From a checkpoint of a small transformer trained on Wikipedia: width 256, 9.11M parameters.
Each number is 128 + 32 x the weight over the matrix's rms, rounded and kept within 0 to 255. Layers, rows and columns count from 0. Numbers have three digits each.

# layer 9 attention output (transposed), 256x256, rms 0.286, rows 68-127, columns 64-127
138114102111129148105156182140152138117124128129119113127085108161122119143076118083171115129093130136104103048103126120134131099152146119095146098115097118121127158098113129139135150159107116
100109095190143176107107131134135128145181109165151134122115179105108090179123094115103141120167126105098086130142161133157136144121176123168132124139141107156123114139124057135118102081115106
096129109103136180154094166133099084141157117137146121112093140108105120126140147179085088124089131088100135124068094115129169155086137131146162114145086094118113168064133119133114141102152121
152199113136186083136090166090158123121097105166141136138134160123070151098127073164123152137184145132142172151109131154115096149172132103105107175130172119123118115148168153137180094082142176
137115146169102129126081122115132142149140163175063115146162121075124154130131105150098099109113153101073165118131183112137130149151180152134134141165158117128076118158144121124111140151115127
122087141129137138146127128095158132165127117153093104158154177162131144159155160114107159075079138136141129116112123128159175131146126129164152141069094157184068100174169096111122071101111146
121136110123087086129138076151088195149110113082147175135141154144144155118139131120160110138101144199122156142141112068157060153104137104116171059114167137068090135091133121165139116106139103
169111121090119151165162107116185117142100166094079094140109131156142099122111142127134162141130171108216144136123110110141088122130101106112118139115123145088152115061107120105117142105114128
128138156091203156138144094152159071136126118094175140155121085107101141199100185118158124153144124149162145137147140151100165166156130148137109126117159181109132120160078094134145165098139137
140167141131152139148159112124106054158116144128127164115133091190120154161091150147103200096101130165121079123167182175120129146150109131137139112160123137171074117166182088166129123134141137
131121146138134155149093108157187129103122144125161111119184103082115154132126140086147133124107167121111101147130110177139088108117177107089137148090142135174148104122103156186151169151179147
160076141097077138148136131122152088100116129103157129126168168137116177155134141121123100119127098157085149094148108162129143142172139139086096148183091128124110145109064145094137129167126159
150112096160164116110162161124180170097094131090077127118164096141100140127168155140104155158083125147201110126143126116148126121135144104187133162164147138147112142130138075138131115135115092
162125153087163153119144156097119120072103105148137094107106174052137153126094120122143110100141122137166105126127140108141149140130122202122128163119122149137135104133164180124134114151142092
096080094135144113137145112090117166133155103140073158134157147114113138109126079086115127087146135098145165087136125125100116161138113136075147149157098161118129110119151143104115149097086101
100147099158074183074116138140098152131172143092092071117105141116152150137181111127092131176181141140095057101152191131164095112102145139111121142125090088105147140103105123142091144101150150
121140126156098123143147174116149154128148129140149125099132124114167079134142090157121139136131138169101136083120134220134128164153133152182130138151134141132088076150134087094177162152144117
146111105106126073137176092094091149117112091109123119132120085174117128084160143139181106127133140161117145160120077099137145113092121160161120114094110094126098101102100156124096099103166111
118102122147126096104191165088128139168181118117131147142101085118126091130135120172106140141116134138126125112093116089115131130138100060138169163089121083158104115131146120164136146145138102
201095083085150093157177133125119133150120159119103107175132107117150094110167158081167076100168053143115096162088169102107115107170091125125124121109172126140133162127168158147144140117126106
140091180110133101088114124149097090142119066127175138127149167128107093131121159105141172159168095197095095091173133106126165128101106145155134128147078120111085142132083108089121084099131135
138102064095116114162147089084083143156136166154081134123078118141218117106139124144116093142114144175102125146111141111138143170103140099155160090142144091150138132120127102082130160137173096
125086102139132143129148099152136168122145125117165132177159166114095111097125163152115162129120119164135104131098124110130087158179120145186141137123137190110141118090156177101144106158149180
118141150139165114115139109097159136106125162105121138128141152141146098128098149104117140155168117142087126159141154118122135144088129133106112143119087121123100123167111135092143129143148096
103153165145152111101164131104124136170147159120111109159112076131119131152149105155131073095144077130120130164139114147108159182092112136094089142132168133092163081126099155155102109187122142
088132135160157136123181092111120116145132174139130135118147157117163147192123141165113102168135129155185140149119120159117152122139110146108123146123137145169113105132126113147076133138098124
125101127141153096172072091170076124170127109082173139135160058161129155144104095139160138153127097095137111159120141097146098105160160197148096115112191152142090139124126122089115099157142137
115161129106132113134116120142135173183154143163132106145090095120113144132109126107156115130102155103134078105123080094136144148103150103112081090115113131125136129116114122141116113145137107
147133106104077129158118132059157146139118089162048110143138166138142111118113084100123135100126194084111139191136183114140119130139169136141127160127157118128126096134127142072126119159165117
156138122137115105171116175138122090127141110139118124115122135157173140121142128078052100115112139133113153125122102148131108096099091094127116137133121082152141160130109094126168125156158111
172146102133140129134152126098127142120131110143091120112164182151088192116154156150159105162154095096062090110074129121155154083124125193153117134120143147115108105119106141129128142133125150
112117112128110095141115139075153109078159127108109107110113142115128163131063085127105079123123092133140166091120131069147110111151140082107116120102118110074112109154151154117149112067140141
113114127101090153116129126075227099167152144160096088117141193104149127084111114119163094136091167137142106110138107110099147162126168113071128093158124120167148082135140177100135136166170168
134152117103157158145135143159094156137137109135145136116086163097093144128130154112099138113087132124138149123105110063102088168124084102137198135062147127103126095125145177127153139094042144
159124152111129125125136178161092132103114130189180122174161126098154122125131130130174114147128153141116090117111155142152120159121117123169158095099139124108147094144140180126148178148089123
132091145116141116103174137079093167099095141141099137146130096142133116107136123057113151131147165139117138133143095173172133103120142128172105091148146146152087128144168132163061087133120145
117089086133146129138144130154164123114150110122115127143126114199147145130066134071076171165107100094115111100145123148105106148101136139105103143143159122103129121126129140117134083173121136
100106145121084114153035075136132151143167085109117119106128097152190145139164081083141149140124082137162103138101092123076101153104127140066141130147093087068144141136115146156114126121098111
073149154143133162127136114120134127109113160132141095115155138145108091175116113133156088141115134087066137172180100122114198126102129133164158155126139094135120154094103064120140125121129170
093095150131150102123187086104103129127104128137128131203138138124107140123107188128109124156123080130154112097118102187132121162117121106159110086134146152100120136121161127138078113113090154
143158140153122141100169131145159141136159116142148074108129034061157081151175168106109127135117127144127094126160116115114170066144112095143108107097101158166126095117148113094152111114111124
197173179158153160103165087144079158154082171084178194191111146155133142151119125126159133155125127104136160135103151162121131109157107127124157139147177159155117128118121140114098131097150121
116104135155137186175130091142112107143125130127153115090142085157168111159166153128094140139139164170110153146116165082121122118072197128146091126134135163139157105156151086132120095137100165
138145122086072158158119180171138125156147167142124151097096155134121125145096139117143199113112086159032132165124099158129113134146126128129105145121135072170179101070127114154133117155210135
145156125140129097137101109141133133134116168109171138118143108133072151089125117068123112170105144147092139139096144142142125064135134137142086118139155160127152111130170119117142147134116146
075105096128082141171117144076131131129118136122114128134113153137134166113091112084148126126114078128133152098107136102110130101162104145176110152096125164097044094119124093170103126129105103
096124152163068127087088131142149101137113108112083101096180120167112113142160154164119160116098136143117083138123128150160134129152158151104139139148094131125084141128152126140077117108102100
122137142099150094131174176191141146120123129108146112097184116155168131119115141179157162154132159079183094118076094127134124124154155130144128125143113138113135147114097128156115110090058100
161116112163173148115138132162137166051109086103105132100123153116180136156116115116120131140135099079128133133117127116135153135088066128127139104160105110152131135148149122123118094126162105
119185151103078131141144105137143189148146149097138158158075164166160143138137114107174154132160102140102165130132130091130120132168099124129080099148092048136137140125130114137102130134127136
124157110141123129172118120152138083122061132106088113107091131119152160185165133161126159076079099071184192106167136128109117096092157101118108116144112085097110127114186121096087101096093111
157162159144133169099115180110085100092133117082118150125149181126112153146128136142098159139096153101155102151113121126144129064146120097098129118118169152140081142106089134128189119092116141
110110095135145056182127092117163176138188102094167131068117059161131131120101156105089124129100071111137113115140127150115120080129160161093162146078132099175143145091135069120125134109104139
134110115127170098120079104112132113123162137129118111083115103155113118145115091139122107121153124132166099187106114116125155138099096086111139109158106105138172142125112139108139197162150136
155161142161143089143137162105131142162114127085134119110117085172096171174135130097135132124140118085109149109166172118161104136162124110201139132174135175144134105129120148104144132108120115
170170130172132099155132160104123069118158151156109164141159067067168111160157127152128129148115144109146129132187040166153090115198144119144095131108131130110143105101153117164061175092154127
099110134144128159124111096135121209165131082111112154111162133117119101124083128111106150165110150134103078108174151125117139143080113156111107142131104119132178105118115145130096162163144152
107139213118090120139130086140085181098206138103117152161139151166112109094136130158117204121127099101150081126180132090137141153125097144148141127132147136144130164169050101120145131101129150
139129105135118136166142162105141185094143121135139110116195089100147082121141119127121119132123168112100144103103110170086102162165162105117139152117086122188119109106175102113148117137161113
149142113143130128144129135138115147113134111082127141163136138158150058093120028125089109057122089175139146089096132133133156110128101149101140157144176123107119133151146130125122110114134133
# layer 9 attention value, 256x256, rms 0.154, rows 69-127, columns 64-127
087138114119085158062184105189132181106079114131171180112107123105103083139139093124120135143130139128156090116132104083133148124125091155095165112119129081104173113154154123097099128124150144
165094142105114125158139095121161133142164109201138141132134093156135116115152133123121168070132133150110078138136146092121146108097186137162066123115105096096135113096195115144110125133108176
137157148129166125087142115153112136114147109126123090129163126128143145125110175107125137060077095116084098142117170107094106097117146083114149084097155087134078113159176147082114114161122120
086107197132125076096121119177097138146092151130082122135091157171113146113171153146140148131173183122152140110086123171122112155122085088153115130136130149101167161159106120072137099155130125
096131117137159106094141086128130135125099074134156129161076149105128162122141117118200131086142147132101145147115110098106114140077157138172150119157157120117149077143168138166083172112150122
127087127102166125093132118125109154165121171150074118076135143119122150126132101103159138180114154132135060149141196152104144078140155161147111185122127185096149161155137131076190144156118159
119105138149116127093102098116127106151127136058051141142137150090111109165094101096107151131103075110105110136086131129174140135150153122138137112107118169140108135166142105159154168101125137
135168165108154178129110136148116042190119096147164117143169191100099141123145123099108113157060147164169152176128137107149106170147139121122097120134113095117211124114138152128109117118163142
150126131128157150131112149126126136125076106106071177174157177114118137171143126121139126149097115106086140086123172086102124165080093095136139168133063098108152120128150126128108074114175168
128121153118105127129108197123131075145146185125124131141105151066072096132164120112178154132116091147132133109082159122124141051150120149124084112172094170131117125174148124122181098107096107
131149138131160084072133103126130107190165148093139138152100138205177119148129130168114165118141096119111117078186119148089108129133119115122161181111120099163107150127149121184097111102156159
118106143113126191094146110156088158159144049064099115117123154121106128147090112133180092116120147110074100107132148090128115126133155120141125107149184154099147127147070107123075115157138130
107133162145178176095135148118140137143149152140117168208077121135134141136167116092112123184110141119097110119084166093125116117117165093148134150130159109129130145108165137116078137150105166
164145139144144159128130125138088080101107165104151118084098116094176120153094147142159132139144080124182117094115139133120155104110162132083172140174148091154131121143142116159144115117158176
098188149072151089125127157100146157113126140129170101135121135135140073141131099117156145118140143137149132161142111139153173117167149126059126101091123196155114108151118095158107120130164109
100109141149152168182177148134139122075112131139109122129186171143144117156133162114191107092127120166121090139104093129163133106127140111070130112152147138114112176137123162060159078093107102
114100168133057159162150052130107144154100147106129134178080152125203168130105180109181105182168139153140074127129111108150045083159142114116127078083129105137097112112173142125107140123104113
170126075119131104129159072140145137137094095103109120143094085106074095132145124066143112075124121154117160201122139163114099118116170104146137114145170114127126091126110139102111116074087124
146105140184082133092129136132086132137081117092107127153109126108138191128146185135156179165149098168103154169143105143124146140103122128163122161138130150144131104156139100149084122143140083
101100090093119133098143107156134112157067121143111118148102125137154115111140135144126113120144149128079098100141183122124157123149147142118146129107123141147119126112087138184074129168127129
165090193174119172130179188133126143044141096152091117149176120187107097137138149118129087126192099129176145153148106103165130133122124117143113130133105120124089175160135149118135142113083133
107150107162144116061148138136148135173119099146071139121096167152161121157150113113077130114124107103135102132114104111107154058118150126137133126148119154144111146144117129097151076150110111
111163140087098089118117157082073158100172095121109109179101110119143106134136125081109128133139162136118143128102124135121087115154063137136137112155109112139156165152158160167077153140100100
090131135136102129104098116117096162150138123112099125119082127146163121136101126110107210179091142131083138154117135143117129160141165125068122123095109090138126128109123112082135092116171116
103095153142143114120082146192092178119164105077141095174132123133131150132182148147153105166158157107100098139079081121156159198150105101170093106135197058110144108145133106110155071121147130
133130145121112100143118130153129149130078191128072070125128138093157137120101127132115104110116149111085153114093136149159178137183126094159094115121139101137164144143132104090101163174125186
139143151142108156137124096116126154134092125073119123088129145163120156094125096117149099168089097129124166166137082097126091096153147195163133178163114075147149138170091144118119146174144109
132121159174132123114139102138125189108126152095115104186125132119127099091163062155099098101198110135145124103086153109114115098153107169132135112164136068145092129162175120119172167138083136
135106135130117069141068135130124041104144151175152161129189179166114145127178119134176114094163093134115121131164148121149160139136187088136115170112109101139108118128107179168125112153107146
168165143119151124084132110135048107132098124159126109101104122114114186150147112109115144129136093144123071133113149125137083116163175111106165125088128135148098127174116125130123122157139121
138110123121118154078144103116145180116119146087060105155130107119126169163130125133172130111120084154135150175132143167065100089166112163129138123139150147132134126115099130122179120114105121
133117130191198124119150133112053163106165134155125136127099130133145098151126106109085166128100060136129135133120097128153082089075157111166144154140109126116169129124135092135176099103125137
148124115098112137089137114159139118136146116163139142130135113119140159115115155064183098127100098117120078140118141122133116132108137103163121109162132105102174130148140072140121126116143122
051097129201125147137164119114121174120117124134099143154084109104108139119099115093156153121143139137151166076129141141142157143126153163163139179193102144126078112116119172106075095195149091
099107128181109134120093115163087155128111129101080117081114175102106129102125200170132128148130158130156108137117092115091086160085131138133145083098124093138124143083105154121149120161176093
190104130128156132134112119134117119172113100063078149156072116159116109110100136124135101015089120165162121113150098144129128116124058147187162168141166124137061110144115092142104145132131159
157123142108099138117111138113161131144119160093154104144123136175182135060113147125124128145140138170125142143155129115090135142087174139139098152162111125128108146117128103154198136104114077
127095098074154139121125062202136120122135138112139162193134128155156112177104098100070155137117193103111090104111160177099123168120118112101165155096115119109102150110161152112072082094108108
092167064138117148078111160166098128147163149110100155109149095130107151087135177161145163175100182125167105100110127106106128132183184152128159140173119087118155101095059103136133141161148133
154080149058149164152126124194099114148156120149172084124117152144094135147126115111138123157082134184097143114139114124122116124133141105152137069133070223098199158120142187145072177135145061
066173147142147079139138062136110118144089135110069159117149104086127155137188132203085098129168083102155104123088155116160128179142145154106124112153155139124111135140147147163133111101162138
127150109102109140132144123166116106122161171132121144119175146109123105166159085157105144148117160108149145132170148097151102150082104107160094083123107108116113145102154143119138183061143096
116125083114130177130087114144163145098140132159143116106177157223134111137129126105125147064157113113136093153177139143138141080115130187159103140140136137157116130148143181147114096090129141
144071165137077129110183123145105126114131141121114115171173117158136120079186129172123112185148123113152110135113151121136146115163100117121125116051110124097062123097141149117164154146146080
190129131128122091137144127109084141118113148116203149162097153151125109088119158131107145107151197154124162182153112171119117121120152112137125130133117139105123113110150142132160149145121133
117153109112095115161142103124159139184070093153195130114074133104137131120166117175155136154132140101080119060153121089096086150163155120110124099161107151119086108109149142116152119075178143
137159137125096131171079103121096115106121078160131146126105131083069141137122127146099087122095138110151116083170144159138111134093101110131100177176136159114104104158084111122115102112134182
121126115108109115124109153149084112144203134103167078134128119080113116150165106095119083108152108155121114127133069115108141194139165143099160177139120144111121130127109109125095130170118142
182114107112169159115119128106167138137118148143130184154124179094130119105113111133128132128133121141153147075185139113099150105115111167178136124113095124177103124194122143132133065145157153
173154107147118193182124098099095121115158131144115127144125070140077146112081109113130120017117135139124051140133101105117113122149127190138124119129089119115182187158137093166087163079172133
083126101099191106189133119094126093156095111152145129160118083112100124131144135099150152116092084164140109101139141143188107129136148129099170150112138131145152102109110105158065136127117207
136118124086122141084120118155155128105114159117080138166144131122127142109099121106141131138067153152112153144151111122117122114180123094237141086138144131130103131136137081135167105122124133
186120116124156176125108177148138126121142123099174104162101147130164131155130160120099191151168063138070143170156145097166095121154102143116079124094115102115113142133130127112180090140113166
129094133117198157125061126106143144173161140073136090131112168138133142090120146130143114146095135146151126130126093158153113124087090130152168124143148077111130121137140095161142099173145137
210124158123139207148154115152132126123096143155116118138115127099137133108151190078147125158139128133128206145101150164138122141126160161119115172101175116128107089230124159119164118120168140
147099148124156153110127142188166124133138123126156121131101093130107102128112077143149169153153121120131147087147103091132141090152146116099147114081144173131096096157133138104128092181124112
180113088172125116117048125124147092137069147074134124083125117135121139165128092100133142169144137121147168115192161154116148122119068108042076113142100154109124142136062127094088149133174174
084122155151154120117112105175149123074106113129201102127122121035134125092133129105104126106136145118141147140186150125188172122125147136158142112161167163126115072153137150137150104042115108
091111114184147139084074091135173159091112157112145135115108084128110173129132111114142118125104139049133165168118069096120130111144116137079149158184131099134137072184097121086135116088157069
# layer 9 attention query, 256x256, rms 0.101, rows 128-175, columns 64-127
139145122112159135143129135156119108126154120140150129101163143148084167117095117112094125123130117112138125110127124148116112137125126110133162163120095128105152119133142143138120116134134129
114128129139171142110127140124136113121141090112146126127108127123109163130147153135114130147115131134126155115115137109101097110149154100125160133141128131123095133152106149170128118138126124
100118112136158141111125128137132072094120109120119101140132144124125133137147146129111100133136126149111134128124144137111110128126111138154116102139129137148151143131151131119081119148128094
133124130107122126100116115152124093130120127131109129148152095125146124120162119099111099119141135134139138113126144123125116111137138131154111133130113146120107122127143131148123127156133149
130153148148144119141109148117101152169121169118156130120136128142133152128101108148151116141130151107101131117159128147130138144145126099120170128145111116120157131151145139152116136106133134
097098135107097127097101121109150078099099110138082103155115090104140120144097122118154154123134138092119143125140123075160130114128136151105090090128133099148118117135140117106124155132172141
146106103125136144126136099125118135159134145134118132145146160128136114117132135122093127120155117121145115156126183150152111146094113138158120153139119128116130131155152142121119125123110099
139093103119130149105138121142164131122130128115138104159132145130127116114148112128081103108113102172137129119107164124136136132145138137176128136162084127139102129140138164130125104160105150
118137116139110124125117137126137111101149099131117118145105096103145127115139119112142131151129107098141159116112121098107133107113135115084136155123130124131097156122128096128157095121144093
155159141150149116135135110119147164156128125126155146085106154130111139134147128122164148133102126126106113137140103158137087127092119140117152135126149117137163124106115138109142142123102161
138125111116154160123116091118154166101117141130110176134125148099113105125168129116120135144124145158137153107129114148156105161148130150129115068151125137117105125163132155132114093159150155
133138117144124092108123131131111178121160115133120101127127151120148095112126088121108154130140109118170133103119110124113129129117096078087106108133157142152092130127165138130176105104134116
094092104107105120164126128154127117087121144080103140125132126111138143129142128082122108168156152159119160110094136115120116167170167158159136084150131150099125128162117124136149127156175143
122116107120089114109103113153142140141114170159163088149153126130154089139109114120117122126130084161121152122145107115121157164115092164146066137142097144119109126124127145127154102154127176
150154114141153152146145140106141129144178127101100167093122113121124120110110136134146119182142142104127130150123153118146114067107122075113177168104163122152172169135156100132115140074128078
093129157112154164109082078121137163110154185085124158123134131120131106140114138139109124127116117154130155082180112114123110121100104152090124136158133096153159144137131111106122091123084165
121174150140143188127161157089102148126137124139104135121095127096099135104121115151123132092096135130113169164175169128123106087097108070077132168083161094141164160112188113164101165149124101
115129133124113145170170145092132120127145105097133169108132145117103122145150128128141104144162143079109112132143085139144123045144113098087124124085161100099106109122130088139124120145086106
178167150121088139146121164102076113114134099157135150099121137116107100144131126140136110140154159122158114120167099121094126079123096098119123162103125131128102157129149124188137128097058120
168132149118168120123163122155135136095139102139153155128122136204125119143137152128107152161100172168151148094100095155171075157128160113154167079105139122131128126116138151136111145129151115
107098162140147082127161126087133073182150109112122101123124149135143109142107120113088139116152104093084093109166113128144135121147138140060148135108102113113151148161080120120141134123120148
138159089130089072089126154119143104112122146083133077130106140135123136138087131118116115078165095125061060122173166129124140090164124162085154198150108120137134139127168114130155100125105133
158113107186089024124034123117189140097198101156140137066096141102125127170143128163104125123141123123095093122167096157101149035075103123167078175151155163132082151158146168106170084109047126
088086123079117139111132140135080111136159170118099140147154139146157099065131152098220118176125120136143105115112130117105132146186132062098200128149146136132123166171167135157097078157116109
107127150115119161085104173114090178156127168140058102138081087102126187082108167087173166136087118139118199086176155158131171089128203059116135136182138151142119156184152124060132181120146133
105167145086096085126199196104161075124107173145070144146108119187112113107136088174110176138117148105049174098121212091083110177166158135019090101139123134060025144136118132099216110124105096
104155126128179137191162055185158108083187084181144040083121187096222124178148103101125156130147141126086170166107092215135116150141129160157075167128102159132136162087168080091080103115119154
169149138053127103085166150111183134121117152110095168068134199183100097140100175123086158184197112145082149042133165150090061160084094117102131140099195103134052185077052127135176152107108102
128160211139086134107067090088093131118064182075124194142180126116173150150187108124126091124133134179186112178109135186183176138130106125138117111151129140132129107123165108103097138125168075
091122087101199130183134130191146123109194141094060092162212096193094083025112125212155124123134110144151168171165073076084169129145117161059100236139124174155204150074119186093060116052086112
073147145173186172123071087165162143068167086145065170161115169117148049144073098188150115203170124087130059068172118126135124133155146094233074078080127192108149105106121184148101111090108139
141123061104085209129112135077102106142162122109133132096133098085100073123084107160027115123115159156162177078160212140190133125131191093046097211084146210101100144052145100085110183131146178
214178140114115160127148112123064110090131150082155184156110162158129131129095118155089122153153123144134080154153075106096122089095172082034066104134129198120190134202189058136135118215139182
217079164075082091106145085073146146145137109117111141140054096200157129190062123164127078132068115056148104106230171100097105159122040126131116137104127075125201094107156137119075152178149056
212031171083142113120066066108201197176184164156177189117108100104185180137089058150119179154098157137165142155178157094102138063113112141181130167100123144139116078156077165218137055138156170
090098139096117113111098113176138167129152055076105208153167186177158122174119100125120170101118095109113160122207112105186187083154169092098155204059120217096111107112082141211126107190167082
181171122136113125123177143150150031144107114142105098154044157042118098091145135131166109138205166125188140109087108087079185128071175118114094146123193148066113134164115151115177095153121075
160084084147078093097091176118158086099136092154137173156175076149148178109137129092160155162117081120095218163115129177132118141121190140179071045099132088122129097099139097172110164080195152
158071070115101120141200023099157216169131126058176068148182152178155075140155132130244189216085199193165161101115096091098126074115087137132156117148098105107182135105136137123169105132132160
167068143160148100146184109149162197156112099100168134101189151122049142142109126098183156137103116094161055134135098159139157126115152071125048119133178150128098153075112067117041094108125114
192099169094202149081102094134079119102144174040046111133104058136110095122171203120118078113141175125132093183142159110086112112133214176127118168148110150085088073033155152089145183140111110
121174051096185102138129038061086176081084163175170099140129190146154080082086122137035151174111110051044167139098050095141117133139186133170132128098166159092237058175148207095170128115127085
121068112146076205168196107090131154120118173154157126122104081093133098194156179103115151152096131163147107052128141150117103128166098097191172177117153088103162090138141101084168149101247087
093135153097124084141137139104181197097174133247144071183075180126122141135140146116061058130037119145127182094106112102030135190111172072205134119140170172078113092165129110130068132105092132
152160134097126102137116173186145131129109115131124117132091127131144095145075139201142145073143164087122145166072096172132133149086135113131149086111084126091179090104164118154161081132087160
116113099115172123166153164132133199158140087153093127179172120114148167055139131161124142066088189156073148144131114136059183139130124173142163159092186180116159122186149098188171127079163097
137143156146099109213147122100111150065127150054101090113069108042111132039166157179110138154089087216133140151255112148093155145106122172110048189110135091142072146082090204105088082184200066
160135176147181115098098106129133033153204156101088210186175141122124132094108110059125166092064138141146169147050129142129106210143121150189186156185137150161094116187161118125105168134128161
# layer 9 attention key, 256x256, rms 0.105, rows 128-174, columns 64-127
128115136146088164104118121139128133152118136113108105160122128109143112144127122162143117108147130136125144130131144130147114120117140129113119102124167131155104123137134116110137151161110125
143134120134110129108143136122124121140121147117137133131149139167137146146135109125120132121147108150158100134141110145138156136108128146151138134108134128104142127123131103112133155129139162
139125125125119105139123149119129136133130147138135128119145099113126143113122124127096160130104106116127089126118128113130161124149165093111121155122099116132117139126150126158166133109146136
128124110135124125176131116122131150130132118102117126117121140121130132127129109150107153144142145116109121147094130119135150103124111111111126118108122102112118143162128124112096116132143112
125106131140102142087139105126182114086129105139111136134135133123094109112140128111108139141134099125140118141135118123128119119126124130140104127121120106128118120111124107121136125130121126
121125130128125112125125121156129198136128132125109139118138153146125131136142114121127121146130124142085151138106141128098151126131088152145144130145107158148125138144115151106133063114115141
070136147128144097119120146146133135099128152126143117104137105142122157129123121130167128145102144126095131127110110118113139119125120146097136105140123126125150132099115125141156108142137146
118151127133142118133114089131091157118127134104138121127129112103135138157131153138129146131129147123121154133102096120135113147116114157123143130136159161151124137135080137081098142137114123
135135157102133134129138115130146097143109131102132113113107138135122097171093138146118120103123151141114107126136103132131131161135107139135120128119129075131130131138157151118104141149130160
127115121143111127144101139126115133123159121107106129174137129129136112138110139145110120090143132111166128100137149132138143104146124124143119122129141142094074123112140094140121124111133119
110112141165137087136113126159124169165153104120125121064133175162151170139117116127124156108120141105131126125121086132120135121122109154142140155161130161166118104091109153122179074114121162
086112099141130135148128104123121138123097130136098153128104136124117112143122109134140144123126126152111134126137150113148140119139131161126102107162116149111157126109123121116105127139112162
123108163145140123097150113134144143142099129130108147104119162149141146159132126181119166134096142123096144115118140149142141124093107177112120143142142154135109167106089149117154130137084156
133119157133142139135130115112139088100127124130108147158114135123113135159140160118123123107129149114113110124131156092141108133115135145096141132154157115123144133113141126113124149156125121
126132124101119093157114143131084139106159129150107113125151131154131125146166174134122152094115137109167110123137083129093125163138135149127117148118083147142121102092091154148143151146145117
172109116115117088172136157129151145130168093149120084103194095119174131155173143096109144157145150112130054137100134160146088175123124099150136129116103213150115124071097159134139115143126110
109135107170128132108110105164163140129173133145132112158134080110109137117151140135126113140126134104156107111094113137113123147163084125139120101169104138120083114158133118114135121094121146
155111156167116146103098124213135118141121083130125119111116124128148131121152114156106152145132133153098121153098114109114095134136104157188117149164109138131065121143111162122147103115140140
114165096119124135129139130126120123112145124114131107141109145172137129119113113119130103137162122126100140109164120148131133111126152161120166108094131147125131131135122139153085150119108135
118132112097131155060151128212074133079101117144135170106162176157105100101149128106149099125166162151149084153167087149126100100153165116127129104107113150128157112097118149192110140167159139
118170094158138157118136139133165155144101141125123141102151139107146135180070128144170160113157121116112123111167137099106152137127116140157121133134128127154135126137121102110112150096102116
095154091097122130139148118078111082163122131101124099155102145093123140121101138177166109115150104127163148149163135142117120124112103120141152180118134107147144170145148116182189108101076158
135151127118104095132143123129131191129147155148111156157137101145153163106140149097135135129107103078112159160132130077164116136121104134111118130130115138136130110122128156183067103099165141
126140077145149118152131140159139139089108097108119154077183124135134162142172128137202148195100047140110152204144085097117094153110144169143155072137104116115117104065102123192123125110044186
128142161092133104174149118104166102132163146098159140125184156045093112161152152128173150127147118153142139129163125106162157087167100093117173169121180150136109050093159023082148126130140129
102107121056155080170115156080251166152084150153068113194067131128092165162128094152164144173091167131108117127116082115127154095175157112112060136137042119086119089169136116061154145140133107
143157130119156123142143109119134072154149110148112073163115091077084176159194118111126194123043120139078124125191088177088133141112179120141150071106093061090132170107129102114226131137089155
123206074057132086131087119124124171203211121174200115140108150106062165061057173100169128126121148185105063135143166182141172131145139128158081102062136130103106177135152160119179112112175126
135159092182132128124165122183112129148155233094103141149176124149086168173116101115096076077111244227122154127154099131124092142118072169136113139108140106148177099108081127109113140065111150
132115198055168035143127136080161167164158147159121127158162100076186102185098107152091170148133131127137180142123062129085099160129099126070071163071072110090145164104142113167104148042098176
062095110166159176163116092091099097129104129113105177163209173080143106116077180116057128105139095155088074083081127140086095099129140121167158138063147210121137151110115190158085145087186135
169077040137112160125156154079108126132117115047194119180136166119116065122155138090050098166149145150153107176122102204140175102142193162107123216138130209139133091090217085108087037151127171
132083081116147148128142134087139074100106124118145169085093146105146126154059105152050117136109150080219146078085145137115168182165131069177039111099133056085138052148099162093142130119163128
163155113119061139127098145105082140103156029081100125174080084208169141129140086115166174118166168141121142077116157109144145171189182067132072040095160099109164173162145131135135224192190139
134139143174117104101094160172072135147158106075201170072141106058101163160172088081086192102148106137123057043101156143150080137115062112140131050078098157116103094148098206226122107080137167
079099110123086106138114118145127156101113104141159141110103091131102100095123107125091142086108046149111114166137170075119124123163186129188115169143065133109122091141084103129119148173136020
147235124094191096174113128150126121204126114148062124112076091152178089106151123136161105112188141094067129089177136186208106108162161128083146021151159128187190099154079179108167140152066107
150129104133088105147087107139181124030130087104115158135150078141133154156241082074171156070177116135000161100124154207097070072132165162136106109193163103111078096170170101146103148061209162
149114126129076095154120116155142101220122146144106191103100162143144089142131115092159192153016171150092029075154114132109166156079130103122112101166138112112141085166171093139102067114097114
116076067101166065113100124172108157147131078076141128099191109204081119183129105125128182119193124175142097193135129158092159102093181047159198095163173162142051189088111060195146184094127122
134160135139174144136151134184212161188197100030152039109155119141021076167168212066122133140144153109166179128088133095173086179113214157134128140153163135109148106132094126147164097092166152
155014175131162143087091152067094152143099141121097085089114088179103137055071141129067171173144105190076159203170092184130151134132158063177088151067050111114172086107048128109167088114116110
185065171118120177139113092090152151148221055151061163130169154109190185068217148113115137114117141162072083134116093091124141187189152145101177163118116091122086102115133168148081153128120172
127131133072021119148200141139111038092176204135062139187152108148088116143174156112171146109131140108142179142111167119085103102172095098136180131178076126171036139133147126119114050044185067
145072083046173079152093066196098099076128134119159157134066122168171137118058207179077135075150085110079120173129146122116176172156146113164157079128111172058097159117123129072079131095107149
123035089084186223136118146072075211118108142173080215127198076107096203097127095153027130062137075113084165102145170149105177151123096214108127165099160147156144143097119138157195168104122062
105130162095109038098129160116166199113074085059055140202145155090160094089185015161082083118168118121095133139132147084194140122139079123122070129155111099098158168142057104183133028191151090